config.yaml
vocab_size: 8192
parallel_block: true
init_std_o: 0.0078
init_std_down: 0.0078
Each number is 128 + 32 x the weight over the matrix's rms, rounded and kept within 0 to 255. Layers, rows and columns count from 0. Numbers have three digits each.

# up: layer 13 MLP up, 1024x256, rms 0.146, rows 859-1023, columns 160-191
# down: layer 13 MLP down (transposed), 1024x256, rms 0.144, rows 859-1023, columns 160-191
up859:179061133094113101151118137146129146110140170142147153130129169105188107103114166159115130142099
down859:085127151120134087158100140155131201099137068073129127112160141126113150125125128057160123109022
up860:137127148154145095121177152073148143107165097075142119126181108117149058130094102141154168142105
down860:119153111074171141149085162131129129149108110139104080178063147165056178124132103114158142179129
up861:109047120144115164118097124132102143101079085101104139127105170108132136121094165073132100147152
down861:089115136145130174145170109186075113160093142164095135102138065093133157042150123085084083133107
up862:113099101120093086103126124144131109148144120108176086102119148107139126168137124150170132171136
down862:220167091111140156132143120123207089133207118140135040112124165119107145133179124136114147125122
up863:164158073091121180134128157122157113072160132140129121142094135104160143129127125084114112129159
down863:145147105085096073072122099129142128108109091093100183055146090132099128116114143107109139114123
up864:128139193111109120158142164189145108160156138092107089140083151116150126133123122140137169128083
down864:065207171154153125108103120194072155090150115127117153084140096100133168148121171120140114170140
up865:117130056087150159133176166139084167107142138106116072138157134145088116129121107171092151177138
down865:045170130113145166112095108130143107077141134153218138125213142151119185171128130073174178100118
up866:152167137125151168092142116108103105130098118103123129142137148147100178138096098138167168155157
down866:133148138177139083121143093125080149114171125111089148145075196156077093152136157144160136119158
up867:149177108138141129143119100110100126156161150157185085150206142130103164072110104118131154128142
down867:088117140114096161119136179172174120104041128096131083076111137099143114146084145127134098089138
up868:085133121118159147106152131093107146164102141114159112153091132165127121141129119046106074101121
down868:100203088105121189113085159153120118120118127108238142124134066154116140078085138099148096151094
up869:157094157074113157085119121166106085120137121101109162131121075107080135152151131124096176144142
down869:115112134137143074148128133122154112076129161155125101111156106127126105136108161165149161135135
up870:157085155090150065110095128141105176117128160124171118213106169155141167146147144192152057158166
down870:091056126133090069153047097150089082164161185116161151206115219137099130148135115084149126127141
up871:104131148089151101118089150055099162064122072135113125150111083104104099146125098119135119107138
down871:129091182145116133158166174167130107157158184168128125117157143142110178128116107157148153125076
up872:112129195156194110096048062144145158110194145122096179146176090161102158145129136107112103123086
down872:118081150166129163160122137167139150086140074111061049092083176149144075069111138119143069086100
up873:141158133098146103130100122117100080152146127153126192095148141148059107119131156149197122130093
down873:164085115138132113138091161066138111102147082154205118095156087128143159165076132083099160077112
up874:129137156192109128082139158090121107188105108156068143166130179054138127113083141135150081126157
down874:149126095111110100074102148200134122079112152060154150125141154114063127144099172118155142151157
up875:217071174166104126070132124124185189169111101211148126117084099128083104159053109094076116177107
down875:133121159120080149067082118137119157144080062144128153105097192160081127175120082084089109139115
up876:124108139121127168143169144088132095092148141068104083143128170118163135162152077180134070171094
down876:118130133115153098109078178109138145154123164100199116071146155151112136091107114105117099093130
up877:150199065103174154128120076173180130080174083187136152175191149147127105154083149085170088150143
down877:138082139122165101142132108083079099189164120098100160087106119073180178130129144199148126122117
up878:169122137108082148115147170121144108123173135093109148140118106178162099152142135143135159124149
down878:161044122124162170106176066123098142132163115113018159155109121136153099087080073174105144156130
up879:102153155132100174110110168192148093126081139134082167139125139143142108097155144168115104135159
down879:109105136141127093065144117060122188104123109179137125145105077147154091081126116095148134121128
up880:079116148161110170131091151106138112175131114135146078115140166137161100040115185159177104146045
down880:155097104161089117116126048167143100121087169105153093130106113021122163138058102130114100136138
up881:145150126140119155113118154146114153095210088146111159111148143124145132125155122154124111094122
down881:165147176125145094196113117135157120113137136100160131140132174096038117112123130094142164136106
up882:080124109118124125129120108106205166146138131082107118110090138152114133116104103161105154131129
down882:171118166131162154172117076176134146172122185145105125045117112155147136091171115142131116136127
up883:178099078146150109102140148085155103088156108128112136134190134139115126129068088053131119170156
down883:123116226103104150107161150080107180178138173174156125127097092151157125140097132150167167063098
up884:098106195056090109162125148127093167160092106144140131230113149095098157163094147051120108115078
down884:104095071062053173083121107102166155153122111118129148098131048120130133127163125142102099109160
up885:160136170078124101115136110079157135160142108104119155078119137106190112168137100133117113145152
down885:124109136132123048117110153147094127129091096151183146160174094134103141122087131078159219192114
up886:217117082175168135082173161120171130121133137151103167149147117176146132094148159147129151118092
down886:139150109117067153139123118162135146141138112098121126095119072070102133142119145116105141117133
up887:063108112123106094159136110185140113165128115129163115162107143162121127156095020158142163090159
down887:127141216147121128095165131151115119108077108172167121144089158155070075053148126124103117100071
up888:187119174105144146113109081143130147126144130149082128107149152184200142131164090095127068117101
down888:115099129103144133172089145113174105156145179101097155176163098144156135158108119141147111114143
up889:111127132153136097151140134108082113138103129118148096146116148137136104110164106123154127100127
down889:163217121142084141124104196169076100100081147085102053163170115113116143086092160158089083142196
up890:110136129097103187115153136104111192105055142123090081135153166141114119152114112170088089112181
down890:173136115109102201074171132136119162169134146104193122150139154149142189106097142161114091124162
up891:131170143176134049094152117135141140151101144123167185109120170136125077134115096166103118126096
down891:174119135126156168119202109195142170093170187139046155170095142137090055102157117145156176133149
up892:131116107180117112100154179113115127161124178115133052116099093166103107143180058134151113131136
down892:099140115136139163127123152166106098064166125087124188209117102099146136137104155114110173127140
up893:134127119135119161121127138119116151178203173142161086109152104196123199059135098187125119113133
down893:125169117151208104163110109155119164140190128094169098142135097126148095142158096142155148121099
up894:113137186124192120052100138166106161099133131116111135115108106139117124154084129148118157136120
down894:162161059105126119142115117142175135120100135080088117127083092082126121126146097093130159076117
up895:182107174139131140120103134081096127093130141205156182099163131156058186126137197109124123194154
down895:140110112120095174096100208136196120121113152116117093119086144152164098133099008138116081151156
up896:140121093100101103134089172111149188107146110138121100135115138173120144128146163107130108059123
down896:160141112115144156120170131110077126104181132147102082071082125118091119146089084084100121180117
up897:130155200113150085124111109106165160171174139149128104178133129111079156087055157117129116069082
down897:124183160144093157115114154108149125173102163082134149152124137090177125160159097198130110129178
up898:140122061094196140112185107088123153136100101110088128146148112087117133155095115144154163066172
down898:126136096140115074133146116134154166126132147143094130094103080130152081169215123157108109124171
up899:085160080136164153130124147109102186133153147174149139120154148123099135121117158168039158181076
down899:157116145078122045166182103128106123080150128123157062082125173116108174134146097120115143139133
up900:104078158091163164150132068101127147109115191093135143139148130084104124080103148153156120125060
down900:104159070109154109124092139133101129148129097100115085150150136149127177162127154100105092144129
up901:136103088113133096147088085115106100081108175108096123084158150142098156142111170106176118125110
down901:086081129144139172111153130119202095149085080157143094136132094147115066153100122190195140123144
up902:129090140114120067126109116052163156133136111097138115135115149134131181165102221137135124069190
down902:165155151157164088113085140189054169191110092177156149057141154089054126105131133098131123103114
up903:133153125115083098146112068157095113101152074088184125118156095121065109117164150171103196098165
down903:068133083171132136148125094164154130088129136065153131163147154106094169113116149169147147169107
up904:136102129160111176176123103132123128119086114070151136098098196147125113125178119125166113101140
down904:110196171128086195135153132139099168113163112153096127149128115145130091140119187148109141152152
up905:106123152109131147097116157110220136121160136088138115125114162197119154141139142100189139122107
down905:117133094122085134176132134126110069106133177157118071152158102092076096170097142178054135152154
up906:101092122051186122170065103151145072125119127067104175163159160166159163114155090073120230089108
down906:110107136147095113119073164161117079186143115110093148137133131129133093134168099067126132179129
up907:100143159078154152115114127129146111153096143160076083122177110097099137129172150088114151073112
down907:152089089123120130108110135137076158126089099066161086116147098125161126171144120092119143181148
up908:155195101100099143095067050102140147119099120126120151132116100157192161125140116063113124128140
down908:159103144146092131113161083061102147107163171098178135093123205128117137134158101153130136098168
up909:116137137167088157140097103082189173158157160142092167084110186187164089186116124074115112082165
down909:144129137089150148098105136248136110144100137145134103081075120111116103108131130111116053102159
up910:146170093160172143107143040152073128155112179110182144132104109082151136128104134145145140123128
down910:124083090136100139148096161131201116103130085180143088090107082164098102055106180133112128099215
up911:129177123070091140086102142161115145097130137184084130161109098188114161126146150106171126096104
down911:197095138147154122131177132182149151163150143125142221108055108060194118061109062082121146106138
up912:066158149164149109122147099038082131137164122088129092104121143069130168134129078100156099085141
down912:113149166074140142125136113079146150148143112183200104116126179146055100128187083078106116118081
up913:137159114128184118176087136157143139056140129121086124113174160110086119114150105086124072169111
down913:200155127188133098124146086135128121115142102097185167109126110139119226090130152155131156098144
up914:127072121087116053129153152153138118117179114148146118100147084171171167133119135138093135093097
down914:088105161135128106102057127137142175087139132125147100177135187097146139096154129147133155109171
up915:136139142134156123161160093164141165126139149178134102155186084138123150107103138220116111137110
down915:098108139155140161195074168095139131129198135084148142096131134101105157087138156138113136150140
up916:128147086123107076166153117081163178114112137108080118164093155123095103140141089113082141174131
down916:098110098167127133084118083111117077142148176165132093107142094060150158143169146174188154160119
up917:100125139108186144100134139121091140158117088182146159146124128099081175096120167112134104128086
down917:161156144140107082180127115126144124146218141152088096151078098150089126117101095133163098060130
up918:119073136091130100121102146130076140163114047127133168095096130146181125128175136095167122120079
down918:149158144112131176142124123106116072127154133150067141138127052119078075134142144154117119119129
up919:219201126070108112162167126124177104128115161124112156111084124108090093135144162119215161097097
down919:105136146132127111181223120125114110104160073104113041096092112136214080138134073192114081151083
up920:150135189130140123159165113101095099147163069106126183108138111101128101123152132101078069079057
down920:119125112107128144139130117078165131143122118179142150141052130084159134156081120131148143107155
up921:137153141161105170084149075159102165143132153101144106182098113173136182137172143162084108144137
down921:132168108161108068135148115077156127090165054081119153157156175140135131152147151109127166138129
up922:140134098160139131209155093104130162091138174180133099119151144170113115108076149121124159099168
down922:062164161130198120115082112072118129073120122129124134162119106139132145048141126065082122113106
up923:154051113107229156129190113154089071173150109118162146079083148103145129125164132204164142176101
down923:150110100131128168049130122101127124138163079088148143139071099060121140145158114146118152182133
up924:111168127155179165143137133162101145177181145144097085163126101137086217128130015121144170090148
down924:112138146137074161189147068129100142123208193118143155138162158166049123129160167137158188135123
up925:149126121124151158094125104128074084145178155162184121106093143135142175133156111133142082132128
down925:164112150093005154168165143137132087133116106116159173129140079115144180170181153198164134187101
up926:164113186123115125147118145126162084072155157123116098158130169113169166079126143121156163121133
down926:170116139118109095128126092119152144117108109106115086124149178106104137129108119153164116104146
up927:103154058094131140088107086087128116106113074139140091136065144144137148153123123148116128152158
down927:150110132163118128152127126147187144130194142176096093064186112168099141112161052084105188105117
up928:178156101136147091127078110141136121173081169111169092117195233061114112141138130118165090142136
down928:080102091149140130145096135099118078090153153152168078142113098144123111102112150110124085089084
up929:070089052125161093142124133172136082092080184126147101108121104122154141083140094146114135124171
down929:108122108203086111130136165158157149176062091146142138064112064108123180176131122140160117113124
up930:171144145190128085126100090152150136174136097174124145123151156112071108149162165209089165146133
down930:157165189127159095115117095175132078108165163161158090159146119172112124148181128136140171133138
up931:117148135165130134132117141116101152066126186092150116147137112111144107139165119110128172068114
down931:099138097141037141149137109127137120090126090109084119133104101108153120106168141125122131121168
up932:151095106131179101128138115129147133120120186125104139160147134130118118143143113090116177191084
down932:191099149142052157122164121142144086176136095114070037089162159143160148104123158167117179095055
up933:177092160104112087066157110109135182147104104101138112154102146162157111126109172157125091105164
down933:159095138064124117133148183120150145113127133177105137091064166114109080081133131088141164138130
up934:139149096195133153102098134122106130105148095143136094098136133101101131139111125107163079147123
down934:092127146117078106131123181121084156160170182054161136150115146133117132123163171139082150104123
up935:181097144107076116166135112103059149101158114160126150148147143153066192138087091168139067097097
down935:102150128112181117152096161127104076156143146089145182198153135179123099131124127118086179149125
up936:156129134140099104149116126166147170092186160083156093157076185173107083072143149112126160104158
down936:123186169133137107128081171120174122088147156165146119120110113077110149097073160118161153124157
up937:154167099116165112144126152170137168123098095134152107128152131140108133152137128160125108135178
down937:108126073137127086067118150127093139148096097185076092165186135089095164134156144081148123152181
up938:169181120075126146159089130169137176081172072076146090101172095139093129120176126122104122208154
down938:156145133168142181125147111103170097071091115110099067116107096109178186100117141144087162118143
up939:155125136124131095105129115103178105143166118188160092103101086166135168169156105152157135134137
down939:111129166196141155123088146156109103094075076167165137127110098163155171120180108110118188187130
up940:146140121140098128107148147168144144139180122151156132134088132126150079148168123124158102152151
down940:138166106098133144133128110108099118132130155106068133081141088150130078108180137084205112121160
up941:098203094043100123065083149149099137146134107166085126124082125080178143168077210151122130092120
down941:138108129143079132161083072127125135092100138077154123144119146109090130156179096104126158147177
up942:144180114134160076095092121055085111106134145145138146129130144128099119106144118177128116119072
down942:144121144073093115096090096130110214115105183121166151188198166152160114148116082167148129162183
up943:181135100159091136127126083171174117160144131147142100121093155133111115174103150094156133114137
down943:157156117086142106162116098112159104136147137187158161114164180099164115137093172193135104129077
up944:137138143129154084168135068153135115165128078084152117129149144131163100083174135162160170043108
down944:053145116124152089092142152144132126090171145110120117125168125112094147150134174094130158156135
up945:139100135068122162094133164184083180081127098126111092051180151122150153106079143088046104074107
down945:135159087139095136167073135094116142187166077087148050186094090159114077165123115139199162160148
up946:090127090140162178095083074159099112130109180131057142135066128179083173157059156152099169143121
down946:057094137139144134179110102071113144100127155165145136166125113097102108108120114132158109129123
up947:151141108149156158082168178093079126145132115117181150173134163102095113180138092129188087133065
down947:164101162106164158171110135130090095098098164138067122091096190151186138128086149145101109169093
up948:107133157133099106127152144133114142104081128155124098131023106201111113166159106162111169089100
down948:123186180127127120123154064112195101065139145154168137127109067166114150158084123122185100116135
up949:159107171126149125114134178128122109163153133120112062118020075090111144126160125149146108108051
down949:192153137097170100145120122097108131100156081056108128121135143115182124177106093114108162187134
up950:065170081147101101110181149161130125079129134133108130135155126107167167121162125095126096151120
down950:166120170116226130114127117121127157170154117108211151125125123156104122094146117130121160130159
up951:096104137121119107203135158194102126156124114115165104136121087133144099136091106159135141136143
down951:169097114089170102065081132137152094107125153116106090148162064155093124148133134181108128177085
up952:159134099130092143121071109176079106123140129146158120105159139106138142111143143135210132104197
down952:119114063079160086144157095153147121118137135146126166146095125188143147113090134154139095109082
up953:130094136138152144111126207084123186083163133096150074149143112085130132173083129096160106087154
down953:127134123110092174146105127179162100136093107125131085102077068150109136117125186118080084159107
up954:100192108160146118179132157141074130167136172138140072125122123114099125116131173134082104141137
down954:132080126146087109120119095151128136149130148126094168116125108119145064116144135086172175131132
up955:099156079062167146098120166094087158115207053164132154134184154089128116151117126146138106148106
down955:088157152163148066072097155110091091162190177130197195183134168087101167162128119220158092122213
up956:135134084102150127075041077153142121136099110160108139140092089148103140114133112137188196088108
down956:119168099095127096160163103125190099145089143144119117123100099134159126122205160123124169084124
up957:151094095159107092135135124119141094080163105176081114168148122090163142145135136136124146108127
down957:118173158088166144129119105148135100121124116070161144122138147209135142109133145145136141120088
up958:158121077102130076188152114165128116119136079154166139147118128117138132127165178110099110128078
down958:133158134095166118119076099150143135143083155145115075108108140155161157119100164106180164151159
up959:132110141185125083107101138135072109156160110145164110111161193138166123105107123129078124116086
down959:102130098142124132092109108135118147146132086152094117154099166139126127121138161087122080234082
up960:137116113090107125112107127103172123092139082125106129152169122131113109150080131152115101120128
down960:111119126189146136164186176116134102136154142120060113142143076130139099121157192167126127099156
up961:174163161141187197142098158172076136124116124129136131137154166161137176158146118095171119113101
down961:086132165150182090083122117160131152157105111058133106144132081069102124165076171124163115168095
up962:105130116145137115175150154193171133165124108101158087153055122151167138082082182111127103101178
down962:118156149103075100126089121132102058110113130155175141132117149139123163101123098151088146197100
up963:148142148146104133121128110090074126097118089112130104189132106104167114135147093095128134155132
down963:115145071120135171117074161188157121087132191116123066059149111165087162106088072114111199134130
up964:135158150142087141137078163143137064136152131082151111087178084120129131118071122126062106174115
down964:117146104178144121151116160088126173141110097166138115118122213135074151157057104112147137094120
up965:066107141098130145151123120115137094089137068081154116148152106059094139191141110134215136157140
down965:143136088132092108132121148134151096132156155149089116133104090209070117103121154146167124156127
up966:115123117128145138132105143149051123157123104160128153146093070095132092108127141148155119095094
down966:155205170135091134144136062063128096092129151145179091183139145159170104164123119099061138120157
up967:156127145174182141156098099073052166118155110098105130095070150067142177180151113120186155091114
down967:132097105087110158113110127206095102116118119199087182120119158154129124094142092116126090133132
up968:063084188114144117090139185133130142100144128128097092182109137073122111134138108099142134110068
down968:163113120137139117157163077158091145123143151129142082069130144155157125070132146060067108094098
up969:167167092116085101120107152154186111180184101150128101085091125154134160144150096134133116101162
down969:120110089079093146123092125143074192178143138086118108150109099122128151088123163112122136149120
up970:139123143149094085067099165143125139106119108149092147165105050105105133206061150110181137120085
down970:123108090133129115136148102175099119185167182164180087114128185128138118080132172132063118073153
up971:161158188098125135075178126115124109121135169101112113162177131096142130147108131073042157126136
down971:081171013115122137137139103076139124153161126116095118108183094111103060101143145130192135110146
up972:186195133130171113151108126121117140129207126172069144106171140138138103149133089096171162096135
down972:130100173146147171132142144135147135118149163145131092121137120133130185113105109148141137136086
up973:165109126118093102108082062177121197187174146124124153194083100131120159099075143169151142126159
down973:131080111162131160074079145130150128207200049146098176131130123086217115092072099139115135156135
up974:134122088112107095087086136116145107183163162133134116105095088107098120106117110169173137131095
down974:153122119170156171087160169089128089124127149138159133114123086133132106101118049054154121102118
up975:120179187104143177195114086115121112134124103153077117146134129159130097188085111068141086153125
down975:121113118103139196113118127164129139131144151122139063144157095138172173075132190114119106162160
up976:165116072105154145141161172123049139146165097107183157127137152170124128164142149129143126076085
down976:145157104166161132170124118145113163095131128096102084157093171080078102097149093146177110122043
up977:126136134135105103134122121110128154119146146074144139126163105146104135114146088126168078151132
down977:142105118131169090111098153122147144056129114172136154163062116083145109153162115153100162108132
up978:112157161148146094099117164177157152155149097120151083126138086121061149101161136047168157118096
down978:180131123156130148091170120138124129082160151096118140142168132148121104088123076147144087112110
up979:106125149128128129119086138174114110138161139122146116104160109208151154133174127111127086152183
down979:096089119103066108139115179114139138118192151147132076142154153127157145135147119178153135125134
up980:183142171076086183110087093130113121128122141141073065086170108153163080124155123149085121149128
down980:077103079194172132105181160168146136178070096174069100119119105170093150099130090151182136111152
up981:150179175114123136120148106127138125122122128161141114166106103145091061097171125077133192168130
down981:069107112138141114126089172108105138157148180101129077161128181106130142143106119103120177074151
up982:065079142164098112176127094139069151093094167136107187099106156110206167118086174111199140138138
down982:134154155111047148096073208151105169076065112173067136057163166172116080136133159097200099110202
up983:173120080154138150070171143137146136115147155126061092106155132056151091169162172144140150101154
down983:100202147154132119115113157108083099167101162073096114095086107142103139126113097129159158068135
up984:126103098105117159092142211093139171167153114099158136117181171138098118185182126087167051084162
down984:157051105121036094080155140111114158110050097176162124117110153134116142109148192106131106131150
up985:106063081103123131157126119106127156112166147154137135162108173124113142149104135160120110146209
down985:107158161148122090164065195153122150073085108122152079129141205085106169095151147178120179117080
up986:138139150179118173156161169141090113111112185135115099123069194131130129107127114116125108088155
down986:087126163195175100127114143149130191112115134114171101177132150119149083161134147129073087143141
up987:094160137110109121147152142115169138119119126119110042129133142111166153155117149100143095075123
down987:179119131153081157162130156169133133158182090148130165111135074189136169122193131202123114094101
up988:157173162094136124144181145147164139115169114118109149152156068142097117127100149103126101160103
down988:095089117160150113154134102172086094113065156083129126124061119088121161144114074098135133104159
up989:183120079117134091111119139098134118074125096135127122103120113091163091123178210134068178132118
down989:132133115139136125118096127127134179115109136113164098103175113125088214120140102061167101140152
up990:160147112101084163059142136138102131079116099113106098126146133167095124155069141118152118106118
down990:160148144180182116170141100126124130174165197113176109129179129035168139158134125163127165104165
up991:105131187091068129112068162106115132119144147149170173097197088124116152161173188093099141134139
down991:179132125159126170150206168087115119121111105071083131152116165144140094129121124105217129144171
up992:114157119135116130143147149111136120146137143121189105103130119124053154172138111169091156103156
down992:121180122147086144126132101127159109156140128021204112106141120147126154102117189097169083146082
up993:153127108072140145123132100144101137200173112104132145140137113187082136161086183104099112110170
down993:094076103098120150146175105117138096138162118129179118139149156111097120164134070090199149145035
up994:102135097132151146070096182099098177185125129102135075146115105169157112146119163164112092129114
down994:104140124116118116166172102098137096154169144125121138066151179078147158126108109198089138106186
up995:139113131110109104132194163139074098095095149149126144115195149095090121124129099173155140200059
down995:122125126137127110121148119101173122098142088115094138169107122186071120124106130101128149088136
up996:151115110105174206092069076131117140171159080104158104155106110131187108140056130085153066152121
down996:109124134151105147145099130083119095147177156169116105139125122125153104127131119177137124165124
up997:122144154093152105193092153156136171062116147111117106132073129102178137090158120156145140116170
down997:138159138204124064121107094103114076120110163146147149168114241116155114156113131156103147123113
up998:096118160176112095144117196082072139087142203105109144133121100102087140081163177134090199189193
down998:119076084155152149086123111123151146102086142106167055185182093100113120082110161128154143106139
up999:148075163181130165153154155120070127103109222161125167125119172155083109110113139105112129163104
down999:119100039152112111124221156098092108122116168150146156060142113111107097099150122072171166155173
up1000:196114148130147128151149155161080155111108108101144102167166150158093113151116130102144158105156
down1000:121164166163098179133158129117090144091096091147160076093136212100141088143130167145116135151114
up1001:126129175209137169122098123109038139110102161089123149143055167100098077088113078094142152116106
down1001:130112133122075106161153089103148115202137146060229120103109150134174099075139159076130088089128
up1002:193134092157124187146146107083108115168174106138090150142124146112113109089171087126101138102130
down1002:151179092143146131146154125163167118149085064138101142111118057140099165127116171151129101098142
up1003:116093139143149088119138172101111138151128165129127091079157148140158137125111141169129114113136
down1003:108138109102157146139129101136155151160134145098165092141177174090110096104135094107141168158106
up1004:175108173092114143146188139134130184166094140137172137110125149118147126151106153085109082114088
down1004:139136134150133100097153115138160127109131126150111203140157209093101091098131176096091164161090
up1005:108092142127183124106119127136095148074144114128133086114141106164178117137135070116098086158198
down1005:155095108060092160171135160162123109139201121096145082149122043115141127133160133154209203108133
up1006:179125138140135142165103112134159089095232152118123067094145193112104067094161169144088100124127
down1006:209123110082119134082089124100133139115088143138164146176116103150106141202113174111087137185137
up1007:110067074129092161076091136142160121097084086065101123153092125145098124071142136078091095129172
down1007:125180101117105107124164135139136108158059117092120177153131127165136097163126101158100122112135
up1008:139117038105085135143126141152108080141158127164155142116150123117117113189106125115130150134100
down1008:099081144189168141099118123147175160164134087119144144142173125088177091111118101133087119093193
up1009:119066186148115128126158106122103132123114179133102136120137113123159082125082077120186149133111
down1009:124118150140139094131100145111122126132153129115130134153168080104151134191166086113135110067134
up1010:080179159164109163144104133145143141153099135184145200135153164181112123107144095131156123085129
down1010:186119090100159118120082122156117152113179110123179088113131127123130144101160135123079114077067
up1011:076128063166146134130132102119150132165071074138141161144165148134135166153125157115140141123144
down1011:132126109133122098183119166097117139147112093125058144083085135120146122114110163150203143100143
up1012:158171144129097128159169157119125086139172137140121189158117164070200122104134109123165099124094
down1012:111115117078126156118119089192079108144142162142119139137169181078109168100140110049151083104141
up1013:172119125094102230090176054111105134137177135149110129133139118134095149145114147159152125111187
down1013:105102130133135071180100166106056112090121172098111154093102126102145083116125098148147116079124
up1014:161098167175103221110068120096163185094120104155098143152101140082115098156172122145139101153106
down1014:124163118085173112121151169128101139097150150156085145124151112137107116176080112114151136128116
up1015:156112076171124161141103104198138092102121132133119135129152128122129151178093146124134228165146
down1015:144129121124093139089076112195151063170057114102114132141135123078072133140113163144157121121119
up1016:101159085094080093117091154138141139078134182117108122118175144114068150197162164135132063149125
down1016:102083053122165131159142113098148149075096109188158158204109185107130133135109102167099143114135
up1017:133155125119155157136162191110091156175167175131089172148115170127144141123135147031167135076157
down1017:150094125131160125128113108048127110086107101176069097081080146099115172159118085156144153145190
up1018:110110095118133109085085124114116094100147123106141155093103160130113113154098115152192135088135
down1018:122093069191174145128116147163075170102172080176152158155153112107112100091135115195120084139099
up1019:182145140190107078134159099102117104064108086099154159109127171146179118132143143159143139102120
down1019:176160119138107159162152118127173110152088070142129165115134184164087159135165161106136077113154
up1020:110103120147164114141119132141136089107166148129116099161119151134059125195134177085138136109065
down1020:110097080165101066140132125099130060192064094109125132114230164107067039106145123093161076112135
up1021:097162133101125125121140179104117123153111177153117129151129096127172082140131106144122158139115
down1021:197174166127167074140135132107095119152136134087123110158179113115129117198113110125134152191122
up1022:117105154124102000126186111108089105125178157121193156147153146116113168143139118089159151120139
down1022:110162150085143156114154169105165104088091148041133113108119061145155167062048086178085171146139
up1023:120057096091096054112117144128120130103109136158156155128112122060133076127152088111138092089133
down1023:174163127109117136148133088121093115169124118145084117178115141126111174155169204126161189127163